python train.py --n_layer=9 --d_model=128 --n_head=2 --n_kv_head=2 --head_dim=64 --d_mlp=320 --vocab_size=1626 --activation="swiglu" --norm="rmsnorm" --norm_place="pre" --norm_eps=1e-06 --positions="rope" --rope_base=10000.0 --rope_fraction=1.0 --qk_norm=false --attn_scale=0.125 --bias="all" --tie_embeddings=false --parallel_block=true --init="trunc" --init_std_qkv=0.0322 --init_std_o=0.0322 --init_std_up=0.0322 --init_std_down=0.0 --optimizer="soap_variant" --lr=0.0067 --beta1=0.95 --beta2=0.95 --weight_decay=0.031 --lr_head=0.0087 --grad_clip=0.5 --warmup_steps=200 --schedule="cos" --final_lr_fraction=0.1 --batch_tokens=32768 --seq_len=256 --doc_mask=true --z_loss=1e-05 --train_tokens=128200000 --steps=3913 --dataset="wikipedia_en"
Each number is 128 + 32 x the weight over its row's rms, rounded and kept within 0 to 255. Layers, rows and columns count from 0. The size above them is the row's rms in percent of the matrix's.

# layer 5 MLP gate, 320x128, rms 0.234, rows 37-54, columns 0-127
size [103 101 105 101  99 101  93 101 104  97  96 104  98 100  93 101 102  98]
[[133  60 155 166 159 129 154 132  99  95 126 110  88 108 163 149  77 133 120 136  96 143 146 160 120 108 152 123 132 132  73 155 138 105 116 126 159 164 101 153 139 114 111 154 123  85 163  96 107 168  70 182 112 126 165 102 117 122 135 156  85 103 142 132 120  83 102 137  95 170 181 120 147 143 161 130 197 124 152 154 156  55  82 163  84 107 115 194 144  85 126  84 157 121 105 109 127 174 135 153 107 174 160 129 165 149  27  72  83 139  75 134 102 118 188 110 159 107 154 136 100 127  89 144  44 108 125 147]
 [151 162 169 145 129  96 161 132 119 125 102 150 117 128  61  93 155  79 120 133 130 120  94 144 122 193 162 120 141 107 172 133 162 133 131 163 107  77 111 108 108 152 164 109 108  90 104 116 111  98 151  86  43 130 100 115  88  78 113 164 101  74 105  56  76 219 128 177 161 151 132 126 132  81 152  82 133 126 152 105  83 119  63 140 140 139 161 158 155 115  88 151  86 144 110  93 189  97 166  85 137  98 136 150 141 135 112 111 134 163  59  80 148 123 127 141 104 138 127 150  92 115 151 153  58 127  71 124]
 [ 85 121 148 129 110 141  90 170 150  87  96 111 160  88  64  78 124  80 116 175 114 119 175 152 138 156 115  86 153  94  65 191 103 123 100 153 114 151 143 202 172 107 121 197 104 124 127 100 146 124 132 137  94 103 119 135 124 147 144 136  95 123 173 174 116 152 111 160 138 130  59 132 174 167 143 135 148 130 138 177 146  26  94 192 168  93 119 141 135  79 120 167 143 107 105 112 120 160 148 134 115 193 129 102 144 160  72 118 131 147 151 121 141 107 120 160 112 137 177  98  90 131 134 176  75 124 161 188]
 [148  95 156 138  80  94 123 146 176 113 134 177 141 117  89  75  70 171 144 132  97 144 118 106 178 117 143  37 155 101 109 120  60 130 122 211 102  87 130 139  77 105 174 119 130 114 126 103 150 116 176 155 125 142  76  96 116 100 168 140 194 125  92 175 153 112  96 126  77  92 129 155 172 149 136 123  91 100 163 125 156 133 133 145 153  87 145 156 147 142 107 146 141 148 135 181 146 148 151 134 147 120  26 163 119 112 160  96  80 115  98  92 103 130  67 129  69 100 103 102 113 141 156 100 110 151 165 117]
 [105 117 173 168 102 158 144 129 199 121 133 105 140 158 106 157 111 147 143 168 111 124 158  79 149 149 113 143  48 100 153  91 103 104 163 148  87 136 126 110  85  87  86 157  79 101 103 169 122 129 193 164 180  52 130 209 158  90 145  98 134 147  95 140 114 137 130  53 102 110 142 142 139 100 134  74 123 199 147 123 178  92 138  81 175 133  88 104 132 142 131 175 116 133  76 132  62  90 130 129 133 140 123 126 127  83 149  86 123 157 130 151 142  99  89 156 167 130 139 156 112 102  85 100  76 165 126 148]
 [126 167 173 164  61 129 160 132 104 211 104 144 127  97 116 138 145 124  87 162 135 158 152  65 103 164 116 169 114  99 123 137  95 128 138  94  82 123 111 134  94 162  97 159 178 175 130 138 153 153  84 165 106 134 111 191 123 139 124 107 124 157 122  51 162 148 155 136 112  81 127 126 115 201  46 141 129 151 121 178  91 145 126 101 148 144 115 148  93 143 101 136  90 116 120 109 150 129  98 139 168 161  97 160  97  97 115 102  69  89 120 186 178 154 134 128 104 162 110 121 147 116 126 199  81 171  69 184]
 [156 115  78  71  86 157 166 132 128  72 145 155 171 107 140 108 121  31 129 132 154 105  65  71  86 130 173 129 180  80 141  86 129  59 141 151 156 122 114 123 121 118 121 117 107  96 154 137 173 113 166 157  75  97 158 155  89 116 120 148 155 157 122 158 148 137 147 140 113 153 133 155 142 100 153 165 149 124 127 115 170 146  87 196 186 131 160  94 113 104 156 108 117 110  85 144 115 129  84 155 131 101 153 161 105 109 177 135 137 206 126  92 129 143 123 111 182  86 150 176  78  73 182 124 122 134 189 119]
 [171 132 150 154  58 169 183 114  98 143 110 116 161 142 128 168  53 104 146 107  87 114 187 190 109 141 147 111 127  78 134 145 116 144 119 143 112 195 104 170 139 176 133  94 156 114 108 121 136 142 139 189  84  68  93  98 136 113 157 142 117 103 167 179 125 149 139 136 153 156 131 166 154 102 100 171 126 121 153 135 127 127 222 114 147 105  99  92 156 158 116 122 126 150 101 125  91 111 113 165 124 152  98 140 216 103 171 170  83 132  80 178  92  92  93 112 122 170 160 133  64 107 117 150 178 136  99 106]
 [139 164 129 105  84 105 151 113 105 117 102 105 137 114 119 126 185 156  77 109 131 125 121 106 134 117 145  97 149 168 126 169 110  99 156 160 148 139  79  93 127 172  52 192 185 158 121 164 120 155 118 121 123 138 120  97 119 159 206 124 144 130 112 118  90 183 114 173 116 146  97 160 151  87 131 126  64  56 135 134 153 170  92 147 154  91  80 150 108 115  75 144 138  99  98  86 147  59 172 186 127 104 192  93  71  59 146 145  90  98 162 168 101 153  91 153 124 142 179 148 120 151 126 150 139 122 102  90]
 [114 117 137 106  76  91 143 117 194 210 136 148 158  78  96 121 114 135 110 121 143 130 138  96 110 166 110 164 116 117 122 160  95 164 158 122 112 180 132 175 130 103  68 108  93 105 147 124 160  78 111 106 182 105 121  78 129 103 157 136 101 150  85 161  76  93 120 109 110  92 161 163 150 104  71 113 143  94 171 125 132 142 156 177 139 190  71 139 108 104 212 151 152 165 132 107 161  64 152 115  77 111 165  92 157 168  96 174 120 119 149 134 126  77  94  88 112 106  91 178  70 156 115 128 159 119 157 129]
 [173 126  86 113 154 120 104  67 173 171  75 109 169 128  91 155 126 143 126 172 118  96 110 105 138 135 159 125 121 120 209 117 119  99 154 121 159 157 160 100 139 123 138 145 124 147 108 137 105 181 106 116 160 122 194 153 179 159 109 112 128 149 119  94  96 130 153 144 113  80 127 134 134 133 109 165  87 145  80  90 103 142 225  92 146 170  90 160 100 128 136  86 136 130 135 124 143 114 186 152 209 141  94 182 127 142  80 140 177 161 151 104 169 138  70 139 148  71  65 126 154  48 119 166 123 155 118  96]
 [118  77 164 152 145 104 143 106  84 159 133 104 116  89 193  59 125  66  98 171 153 139 130 148 107 152  70 105 106  78 149 152 152 134 116 180 170 194 152 125 167  70  96 113 163 135 116  83 136 244 114 187  86  91  82 124  88 156 148 131 113  82 144 156 174  94  55 203 123 177 118 156 110 122 130 100 140 123  96 130 142 132  68  85 125 112 114 133 143 148 134 149 136 137 145 119 135 121 161 171  86 165 125 154 117 137 113  81 141 121 148 133 151 150 147  99 109 123 125 160 128  80 116 123 144 147 116  95]
 [ 93  88  98 181 116 137 169 156 147 164 102  80  60 157 113 122 174  85 138 127 172 145 155 103  79 180  99 124  26  92 148 122 114  87 139 136 143 129 157 157 119 135  87 120  74 124 124 116  89 127 127 156 173 117 124 109  82 127 160 120 110 109 128 144 109  89 130 127  56 105 116 188 129 155 181 175 135 116  80 159  81 137 149  97 182 183 112 168 168 174 140 109 118 134  94  98  99 136 148 179 128  82  85 127 136 134 169 144 158 106 150 148 164 145 151 143 134 119 148 104  93 179  98 165  59 159 168 105]
 [100 134 155 161 109 112  98  97 163 131  90 118 137  89 143 134 132 205 187  87 150 136 123 102 176 195  92  71 113  98 143 133 138 157 121 137 145 104 155  72 113 163 180 126 132 147 118 162 120 195  83 144  98 143 125  69 120 132  72 138 117 134 145  78 121 111 156  81 137  93  89 117 175 142  89  67  84 113  86 159  89 163 102  82 120 168 145 122  70 113 122 104  79 132  55 116 138  83 188 134 117 121 161 185 140 117 129 166 132 143  82 153 130  82 123 126 138  75  66 136  98 142 119 174 115 156 110 124]
 [108 158 121 159 184 142 172 155 144 122 142 122  94 126 120  85 118 145 139 141 152  72 143  50 103  82 119 102 126  88 100  72 152 100 137 141 158  99  81 215 185 133 154 123 112 136 165 172 108 116 185 162 112 144 108 141 133  78  88 145 165 137 161 167 148 153 143  70 142 115 145  78 175 112 108 132 116 102 171 180 175 116 101 134 181 130 135 190  95  94 105 111 134  84 129 136 153  54 138  42 130  97 146 111 116  61 137 170 127 179 162 139 115 134 119 130 120 110 174 141 105 151 138 177 118 123  92 135]
 [ 73 140 171 112 127 124 117 141 124 126 167 155 151 134  99 127  94  95 116 103 144 193 118 155  91 122 163  98  75  94 147 171 148 130 139 161 139 116 167  98 138 166 165 172 108  82 175 178 114 175 136  70 185 137 121 179 171 112 118  99 110 155  99 128  92 102 123  99  89  97 126 114  70 128 142 148 153 192 112 160 181 119 149 101 171 117  67 182 148  76 119 149 128 218 107 125 171 124  90 144  95 143  99 152 124 106  82 112 125 128 116  89 100 173 150  94 114  62 169 105 175 160  95  75 103 110 135 133]
 [ 58 162 143 136 219  84 157  52  84 139  86 121 165 192 158 122  86 117 142 128 113 176 155 144 124 119 118  69 132 137 127 135  72 150 152 143 149 141 127  96  74 102 118 137 152 122 108 122  98 140 136  85 135  72 123 108 120 117  63  91 148  92 178 141 120 146 152 127 142 170 105 175 134 114  81 168 131 137 120 150 143 138 102 165 132  72 127 160 159 153  63 189 109 105 143 114 120  80 172 110 133  26 142 120  94 109 106 129 164 133 126 161 153 111 126 175 157  87  99 136 148 136  85  96 160 103 106  99]
 [139  99 119 156  78  63 142 147  76 163 146 130 132 120 135 141 130 142  95 142 108 127 149  73 133 134  67  73 130 119 159 153 133  79 132 158  75 104 160 201  83 121 123 114 189 122 122 136 105 137 117 150 144 121 120 116 131 179 173 146 101 154  48 113 114 125 112 109 149 192  92 142 106 116 156  70 182 135 135 120 171  62 113 141 155  74 135  88 143  82 195 191 173 126 128 168  37 166 135 158 125 134 130 198 137 134 136 120 154 101 140  95 105 104  96 148 128 122 180 147 135  96 154 114 171 133  97 138]]
# layer 5 MLP up, 320x128, rms 0.223, rows 37-54, columns 0-127
size [ 90 103 103  99 104 106  89  96 105  95  97  98  97  93  96 109 106 100]
[[148 135 158 178 139 127  20 145  99  46  91 116 132  69 163 155 146 123  88 165 121 128 102  99  95 162 171  82 131  94 194 132 134 130 125 126 100 129  98  89 173  80 136 136 153 147 172 134 151 148  92 100 101 105 134 127 146  66 138 182 131 116 169 130  85 110  96 111 165 108 111 140 143 187 176 118 140 185 173 168 156 125 115  80  75 138  98 168 123 121 142 132 166 132 146 127 150  89 210  97 121 133 109 113 142 185  80 169  76 109 105 163 106 126 164 127 130 157 172 139 122 138 110 116  97 130 105  93]
 [144 120 127 143 164 111 185  97 162 208 168 167 172 128 128 166 156 136 125 130 102 102 153  87 161  83  99 108 118 150 108 103 146 116 180 152 105  99 116 135 182  98 185 138 190 139  89 188 116 117 135  70 147 130 122 146 177 136 154  98 158 144 126 122 140 150 159  82 104 134  98 165 121 129 113 154 108  65 100 131 152 154 131  91 120  92 124 165 101 175 181 194 156 163 103 150 157 158 109 134 175 148 139 117  97 119 187  89 126 157 121  63 134 155  91  85 129 180  93 127  82 192 129 199 151 152 112 164]
 [ 80 158  91 144 190 131 143 139 122  84 175  94 130 160 140 139 176 169  53 147 157 193 114  45 188 116 162 185 132 138 203  65 103 168 140 101 135 130  96 116 146 178 153 115 180 129  78 153  88  99 180 125 152 138 116 163 138 137 112 113 124 150 132 119  87 127 146 112 108  98 101 113 125 136 158 113 151 171 113 101 151 127 121 109 203 120  81 103 157 138 121 120 166 123 163 135 141 167 136 106 115  84 107 124 117 127 109  79 139 169  92 116 116  69 132 208 139 125 118 123  92 149 117  88 157 173 188 122]
 [ 98 185 125 203 147 143 160  72 156 101  65 132 168 157 131 168 146 190 100 138 104 225 113 139 118 116 100 111 115  97 124 161 134 117 112 160  78  94 134 144 164 111  95 180 108 100 130 107 169 109 164 129 126 130 135 139 127  45  84 107 134 101  90 150 151 109 165 120 154 173 103 146  75 148  89 121  97 169  93 190 126  98 116 142 109  78 109 113 119 114  89 161 112 131 181 133 121 144 187 186 118 123 107 177 149 106 146 131 174  97 129 107 144 159 114 125 155 147 162  96 117 137 116 140 100 188 210 131]
 [132 154 174 193 115 145 149 128 141 138 122 130 130 154  64 116 139  69 147 166 140 114 134 162  80 157 103 106 139  86 154 141  40 125 153 166 205 124  91 124  65  80 140 136 185 120 153 131 120 146 148 115 124 139 146 158 168 159  72 121 114  83  89 104 122 104 148 147 117 100  92 155  88 109  97 123  93 102 121 130 119  78 167 112 162 154 115 167  81  53 121  99  87 146 156 137 130 125 170 127 107  98  69 170 112 147 101 142 108 176 104 131  88 152 116 129 144 165  72 150 168 121 160 193 125 181 198 114]
 [ 46 119 120 167  96  82 152 173 134 124 124 161  90 178 118 161  81 185  86  97 142 112  95 120 183 114  73 135  33 126 120  95 123 142 121  90 189  78  76 123 132  68 106 130 122 116 167 187 151 116  75 103 151 112  93 147  94 141  65 108 157 111  99 167 191 120 133 115 136  85 145  98  84 178 128 162 118 149 122 132  76 131 124  96 137 126 132 103 120  89 117 123 104  95  79 139 118  79 102 162 162 143 106 119 125 124 111 103 180 110 161 124 198 137 133 165 117 125 120 104 123 167 132 133  97 166  84 147]
 [101 159 110 149 116 122 132  69  93 153 113  93 139 154 121 236 147 133 168  48 130 116 124 149  84  78 141 121 113 129 160 132  73 138 123  87  96 125  72 109 142 188 168 134 163 120 157 107 134  97 152 129 214  65  94  72 137 109 108 133 151 133 152 162 126  99 140 152  84 100 115 134 100 159 141 181 144 105 127  91 145  95 163 100 115  60 153 146 158 142 164 140 113 106 103 131 154 112 101 132 185  95 158 132  63 116 112 120  86 106 118 141 112 144 132 137  85 183 146  58 130 148 110  62  93 100 110 133]
 [151 154  77  93  79 136 149 189 147 128 145 147 145 129 123 112 146 155  71 125  81 108 157 156 108 121 137  79 117  72 124  88  80 105 180 125  78 124  63 174  75 116 135  95 118 144 114 155 129 155 170 173 138  41 143  84 109 184 123 110 154 135 127 120 142 121 103 149 143 130  51 101 158 151  91  77 181 151 125 113 124 172 207 160 162 163 111 103 104 139 166 196 133 103 127 133 117 121 140 125 186 140 109 131 115 103 165 121 130 122 125 115 111 125 148  95 143  92 134 167 116 126 106 120 118  56  77  56]
 [108 172  84  96  65 104 141 126  88 112 134 162  81 100  91 157  88  83 151 130 113 130 157 113  70 140 159 156 166 118 160  65  98 177 121 163 132 128 170 155 209 145 146 101 195 149  74 104 157  83 155 149 101 161 110 125  99 167 180  81  78 101 171 137 141 102 167 114 123 141 111  68 140  98 121 142 130 126 136 124 193 113 138 142 169 162 100 138 106 110  82 161 131 125 146 161 126 182  74 159 153 136 122 137 210 124 161 116 104  52 115 155 137 115  95 128 136  92 122  99 144 165 161  90 153 144 148 137]
 [158 117 181 171 113 115  69 120 143 181 131  90 155  80 105 116 128  95 185 119 120 128 122  81 131 144 155  67 106 142 108 174 133 137 167 152 119 142  55 114 150 130 162 126 143 144 131 153 133 130 119 109 120 145  69 120 170  98 158 130 147 105 139 196  93  93 132 114  32 138  86 157 143 162  76  91 156  88 154 144 117 171 175 142 109 141 144 194 185 147 200 142 132 127 145 157 164  84  83  91  77 160 141  77 140  81 161  81 105 151 114 105 108  95 141 116 132 156 106 155 117 175 117 170 159 110  89 133]
 [ 91  96 101 141 123 130 126 122 134  62 107 127 118  81 194  67 103 132  89 143 126 121 154 104  86  82  78 137 149 119 127 142 130 111 102 101 124 152 114 132 112 144 154  91 140 139 160 133  81 140  49 152 205 108 117 121 111 146 155 160 114  84 156 137 101 106 126 175 143  72  96  86 194 135  81 131 148 114 144 155  90 135 145 134   5 159 113 208 169 142 177  88 112 162 137  98  97 161  92 105 121 148 160 147 155 165 137  90 132 153  99  97  80 152 150 167 137 133 117  76 166 120 130 146 129 106  85 138]
 [120 126 157 120 142 160 159  93 145 162 139 158 145 139 142 102 118 130 149 140 166 154  94 166 107 116 140 140 134  95  78 108 169 141  72 110 133 220 117 143 110 175  87 110 131 116 154 124  86  89 121 150 166 164 129 102 154 208 141 158 109  67 174 172 168 129 116 126 152 130 171 153 154 115 132 150  61  83 145 144 127 104 131  79 170  66 131  67 132 105 133 114 123 150 164 122 117 150 133 143 123 138 172 110  94 158  98  86 165 109 120 134 225 134 156 134 173 217 143 127 143 177 174 112  69 145 144 175]
 [187 171 140 140 103 119 113  60 146 128 154 150 112 141 151 102  83 148 149 108 151 100 132 169 134  66 124 148 163 194  93  66 107 136 105 112 108 106 126  59 213  95 132 117 128 116  75 111 150 183  87 189  49 124 135  85 123 146 100 115 143 140 152 173  96 102 190 152 145 122 134 109  91  60 200  91 113 117 133 144 150 109 140  99 157 119 188  98 124 132 102  84  90 111 210 156 149 104 136  96 153 122 138 146  80 148 143 137 162 144 134 123 156 144 123 167  99  94 102 128 125 141  95 110 104 149 160 135]
 [134 186 138 115 247 135 120  75 132 147 126 120 147 157 148 165 127 130 108  84 130 143 130  98 109 103 101 111 120 182 170 117 102 192  94 183 137  79  93 124 104 109 173  98 109 139 105 132 171 172 142  77 140 125 147  60 149  92  90 166 146 136 133 148  93 117  78 116 127 108  59 181 175 150 142 102  86 108 133 151 135  93 107 105 124 109 171 130 186 137 124 129 171  99 158 108 101 140 148 152 103  77  84 129 156  89  70 143 139 103  90 121 153  91 114 115 136 127 101 210  82 124 156 135 162  83 138 105]
 [ 98 108 143 111  58  58 119 153 145 112  91 160 149 125 129 114 138  98 129 135 127 189 165 180 119 157 150  57 112 124 134 148 124 127 159 108 134 106 155 140  93  64 142 119 120  82 111  94 148 123 120 170 119  96 159 118 137 163 110 133 163 179  99 129 116  74 164 128 107 169  74 151  35 163 112 126 191 130  85 112 135 123 136 103 148 145  76  97 149 166 147 202 112 136 154 161 123 164 153 179 128 109  99 180 170 128 116 169  74  78  61 110 176 135 101 167 117 102 143 139 135 126 186 157 107 132 167  97]
 [144 143  93 154  89  98 107 115 124 115  73 135 154 154 115 114  88 100 163 144  96 110 183  72 116 111 109 119 127 168 113 138 149 128 110 221 151  79 132 103 163 105 135  56 156 154  97  71 118 183 138  92  81 140  95 108 125 122 143  99 105 139  91  80 131 144 148 196 122 153  97 144 100 101 170  88 161 119 136 108 154  85 132 104 123 101  87 169 143 131 156 137  92 141 106 183 146 210  99 157  89 116 102 149 135  76  95 112 162 134 100 153  90 136 140 154 128 139  95  67 144 110 131 122  52  74 178  76]
 [137 157 135  84 106 120 118 137 206  81  90 126 159  98  92 136 107 109 160 104 105 138 203 100 163 164 129 164 128 161 161 154 123 101 138 101 138 182 146  78  97 110 139 153 170 133 142 158 104 151  79  83 139  74  88 120 114 151 149 152 114 116 138 131 172 122 126 171 104 190 130 102 111 134  73 123 170 101 152 154 128  81 135 121  89  84 146  93 161 110 126 129 123 156 109 119  86 157 117 128 169 170 149  82 104 166 127 128 142 121 112 178 148  93 114 210 128 104 150  94 226 218  68 147 155 103 137 115]
 [137 150 149  97  67 131  98 127 167 140 140 194 124  75 121 142 150 102 131 139 130 151 142 133 141  58 106 147 161 137 136 155 127 139  90 128 106 152 140  97 177 116 226 107 148 165 145 152 152 129  79 136 118 121 121 133  94 135 148 107 114  82 171 116  58 148  84  72 140 123 139 106 186 133 121  99  87 113  96 155 148 111 153 155 115  76 127 135 131 134  84 115  76 125 117 142 103  90 108 109 109 116 227 107  84 110 183  72 107 142 124 214 110 151 167 140 146 122  99 124 128 119 121  16 154 114 132 144]]
# layer 5 MLP down (transposed), 320x128, rms 0.223, rows 37-54, columns 0-127
size [ 98 100 102  99  99  97  96  95 109  96 102  92  90 100 105 100 105  97]
[[108 111  96 144 146 183 143 170 172 121 151 183 152  90  82 146 117 135 115 178  81 110 104 114  96 188 143 147 142 141 172 119 103 137 153 112  95 152 132  69 137 132 153  69 145 126 234  99 179 147 145 116 138  89  94 107 186 126 136 131 141  77  97 140 131  87 102  84  94 123 147 103 143 130 174 173 119 159 143 114 215  64 126 151 122 174 127  85 114 117 117 135  86 153  79 112 138  59 131  67 100 122 187 130  96 114 113  99 122 117 179 162 132 120 116 105 185 116 110 142 109 165 127 106 137 157 162  98]
 [ 80 155 122 122  97 118 176 191 148 128 106 116 137 105 128 129  51 126 181  86 120 148 122 198  66 173 131 139  82 187 104 173 194 124  87 137 147  90 189 101 112 101  84 143 195 111 142 123  90 132 151 115 137 152 119 135 151 163 145 173 150 183 153 207 111 197  69 111 104 158 119 156 136  66 113 155 132 115  97 183  70 115 147 144 122 166 173  63 139 111  71 123 148 152 101 100  99 117 147 104 137 125 174 137  90 145  93 119 155 121 126 131 157 107  83 128 130 129 119 122 109 110 122 115 110 126 119 127]
 [101 175 105 134  73 114  88 199 120 120 105 156 145 132 129  88 100 105  39  95 129 176 158 162  93 142 171 115 155 127 144 149  96 177 121 100 129  58 127 111 147 122 136 134 151  62 114 129  82  81 120 120 137 109 165 135 148 138 122 116 151 110 103 101 100 149 105 114 142 128 108 112  65 116 119 120 120  88  98 133 106 170 223 154 147 115 181  99  81  96 174 110 143 178 135  76 115 124 134  52 132 177 165 130 131 157 182 118 147 118 158 151 112 192 146 116 166 124  95 195 122 153 175 173 111 109 139 153]
 [145 131  70 115 140 103 147 157  95 144 141  83  66 142 131 154 165  98 172 124 119  80 188 112 137 104 148 156 198 178 104 140 122 116 125 135 115 112 121 153  66 100  99 156 109 139 166 187 163 109 121  95 151 104 167 117 122 150 135 114 140 144 174 125  98 143 198 106  93 174 120 139 140 132 190  69 102 125 134 127 164  92 122  79 111  68 177  88 124 117 125 183 105 176  66 100 162 155 108 167 179 104 187  95 162 103 175 147 137 138 141 104  63 170  97 164 107 103 134 135  88 108 102  68 111 120 114 118]
 [114 157  93  76 100 138 152 168 125 121 106 199 134 161 136 164 194  99 103 177 131 192 157  76 126 146 104 170  79 116 145 135 189 125 151 124 127 158 157 154 162 133  80 101  79 125 158 103 105  62 134 111 191 137 136 183 102 113 188 157 120 154 121 150 147  80 129 116 111 138 137  97 134 134 113  94 141 166 145 119 178  85 105  59  98 203 119 119 204 135 178 184 141 110  93 134  76 144  99 117  90  95 134 102  96  98 121 113 116 161 138 173 133 101 118 125 167 124 106 110 134 143 116  53 126 150 129 125]
 [136 127 118 133 119 157 170 102 138  98  86 121 119 131 118 107 162 107 189 118 176 151 151 128 109 156 156 134  88  84 126  94 148 131  90 145 152  81  91 143 117 142 122 101 108  95 183  66 104  89 179  76 132 113 135 154 136  34 102  81 171 115 136 126 105  88  85 183  78 147  64 107 101 155 106 109 160 116 169 161 128 113 175 120 110 214 103 129 146 165 217 120 101 131 109 163 138 103 121 175 100 115 103 146 136  88 175 145 142 138 115 110 168 146 113  92 115  82 151 109 167 205 164 117 148 129 155 144]
 [ 95 121 131 117 163 108 147 134 153 136 131 113 123 101 131 105 143 135 143 110  94 146 130 207 156 103  84  83 113 112  95 104 148 111 113 136 170 129 146 170 112 113 157 171 121 150 146 116  74 136 108 156 138  74 119 164 147 219 173  88  83 184  37 136 123 112 118 103 112 136  71 125 154 148 154  89 158 207  73 114  58 141 169 121 133 110 123 149 101  68  89 157  93 106 121 109 117 126 137 124  97 108 147  84 157  88 164  69  98  48 134 164 129 133  99 123 130 133 151  63 107 124 132 126 138  52 126 140]
 [ 80 119 101 111 129 115 123  86 100  89  92  46 113 122 174 129 123 184 108 170  99 125 117  97  92  86 124 129 146 147 125 146 111 139 127 190 104  97 205 111 124  87 202 110 110 145  93 114 134  85 140  96 151 109 199 165 102 132  84 133 156 126 122 113 131 148 120 140 147  65 156  79 176  83 105  99 100 159  86 159 165 106 116 147  52 138 128 168 114 136 156  87 102 100 108  94 143  41 122 187 125 140 121 147 105 126 156  93  88 169 174 127  91  91 154 167 134 154 120  88  76 149 135 111 104 121 136 159]
 [127 118 119  89 103 119 144 161 126 129 117 134 124 161  98 131 118 119  98 132  97 116 194 131  86 107 153 185 148  88 151 146 103 147 131  91 115  76 168 133 156  90 168 120 169 140  86 107  50 150 107 115 111 112  95 216 158 125 136  74  93 116 110 128 121  92 191 155 121 215 120 125 115 171 136 127 171  73  85  94 173 103 145 146 116 118 165 128 100 132 107 141  91 162 113 136 140 181  76 148 135 101 172 160 222 134 178 169 140  92 113 137 181 129 114  81 144  84 101 158 182  90 145 102 133 147 113 145]
 [177 120  99 158 216  85 121 121 133  88  83 121 138 131 145 168 164 131 130 194 101  56 134 129 170  97 102 136 135 139 124  96  91 173 117 145  84  90 144 111 169 114 130 135 125 131 132 134  48 111 112 143 130 151 181 113 124 124 127  79 117  95 136 148 136 195 102 131 145 157 139  81  98 179 165 124 170 128 160 154 124 150 165  82 103 200 154 118 138 106  85  95 105 200 132 138  88 144 141 165 159 185 106 130 146 144 177 116 146 171 130 155  59 147  99 173 149  89 164 126 108  95 132 167 113 187 167 141]
 [ 95 159 112 154 166 116 118 149 100 138 106 132 142 105 169  84 149 177 116 102 116 150 139  94 158 112 200 124 152 181 143 139 156 133 152 133 132  90 125 170 168 103  93 125 173  98 140  83  65 126 101 102 102 119  82 122 132  87  86 141  96 151 117 161  93 165 158 119 135 157 142 114  96  75  57 132 116  94 178 135 172 164 194 126 150 136 183 133 101 210 185  81  89 118 143 107 168 132 142 151 145 120 164 111 144 124 105 120 157  75  85  31  88 136 119  93  82  82 124  80 111 131 112 150 138 134 100  99]
 [115  96 106 157 142 171 142 132 118 115 100 139 120 135 119  98 102 159 107 131 175 102 111  40 131 164 141 106 123 124 134 169 132 175 182 142 155 162 122 126 115 140 218 102 179 176  83 203 169 120 147 165 133 160  38 106  64 135 173 100 116 155 107 120 100 138 114 125 157 120 114 123 104 156 125 141 109 145 128 134 118  92 125 173  59 135 121 101 155 203 182 170 143 150 121  76 141  82 198  83 122  99 112 121 110 179 162 152 100 109 107 125 103 109 109 121 121  85 137 182 127 137 159 166 149  94 120 172]
 [132 126 137 128 137 105 118  96 127 142  74 126 115 153  67 142  80 116  93 115 193 140 118 162 140 138 143 138 148 124 159 142 146 137 132  99 150 161 128 138 119  84 163 153  94 141 128  88 167  96 122 175 122 186 121 105 218 129 123 159 100 101 143 138 162 155 132 167 138 105 157 132 157 129 141 101 133 167 160 133 134  96 109 141 130  67  41 157 213 110 143 159 147 180 164  75 114  54 115 122 202 104 163 164 163 106 130 146  91 134  98 116  47 121 167 198 122 135 148  68 142 134 169  91 146 111 136 164]
 [187 149 172 119 123 103  55 104 129 175 141 148 173 190 115 153 139 139 121 126 101 191 146 126  86  88 145 141 163 155 148 147 133 102 125 109 139 107 131 185 148  69 193 147 105 103  96  96 134 150 152 170 171 128 163 105 136 115  83  89 109 126 141 135 163 113 120 163  77 113 143 119 155 114 171 176 122 112 220 140 193  57 149 123 113 101 179 169  69 193 136 158  98 192 122 151 149 135 157 119 130 136 173 133  94 158 143 126 202 141  89 102 143 149  84  89 115 129  97 135 139 134 129 115 161 129 113 141]
 [127  90 103 187 115 112 111 127 154  92 165 137 137  73 178  58  90 160 100 126 125 160 132 133  97 137  98 147 185  92 139 108 122 143 156 118 118 142 149 122 134  60 122 165 111 118 129 143 146 117 134 118 164 110 178 119 162  92 105 166 110  64  84 159 106 124 130 112  73 127 140 144  75  56  24 113 171 162  85 147 154 154 133 142 169  93 111 151 145 121  99 160 121 162 113 128 176 143 193 137 147 139 141 203 157 107 125 172  92 146 134  91 178 133 109  73 124 126 115 113  52  97 164 136 104  92 164 137]
 [105 166 136 160 130  67 153 184  86  77  99 144 135 135 139 153 141  99  95 138 164 195 172 144 130 101 125 114 109 124 155 155  91 133 131 185 149 140 111 170 130 175 148 153 140 112 148  53 115  49 156 139 122  85  97  92 158 130 121 149 138 121 156 150 132 133 111  69 105  83 121 165 142 102 161 127  85  86 127 171 116 151 139 157  96 206 153 132 121  96 182  84 103 116 125 170  72 133 171 150 174 105 172 108  81 157 165 100 155 182 138 130 144  80  74 139  97 141 142 166 128 173 189 155  88 161 125 131]
 [139 165  46 165 151 111  86 100 151  82 130 149 150 106 164 119 157  98 122 101 116 114 140 109 140 123 162 119 124 106 133 159 125 122 145 143 145 150 120 157  90 130  88  96 167 115  58 139 155 101 131 134 119 191 122  86  81 134 111 142  98  65 161 111 169 122  58 157  39 151 106  58 136 202 135 125 117 106 131 132 137 102 156 144  94  57  79 109 121 124  98 188 129 105 133 179 150 103 123 137 188 139 151 194  55 110 103 138 127 105 115 153 155 158 140  99 124 138 117 120 149 116  96 135 145 111  80  52]
 [116 126 133 150 148  84 159 144 117 133 159 143 126 148 144 146 164 183 135 137 168 134  98 153 100 137 155 145 167 103 116 108 153  91 114 100  85 136 103 136 205 112 143 119 180 106 116 134 116 167 163 145 132  97 131  93  87 168 163 130  88 196 114 106 204  94 125 145 106 159 102 112  94 139 179 158 132 126 123 127  72 138 107 182 175 128  66 151  45 137  77 116 114 149 145 125 115 166  83 164  94 142 126 107 107 140  96 192 121  52 108 144 177 178  82 130 112  93 163 139 158  86 193 159 135 101  71 163]]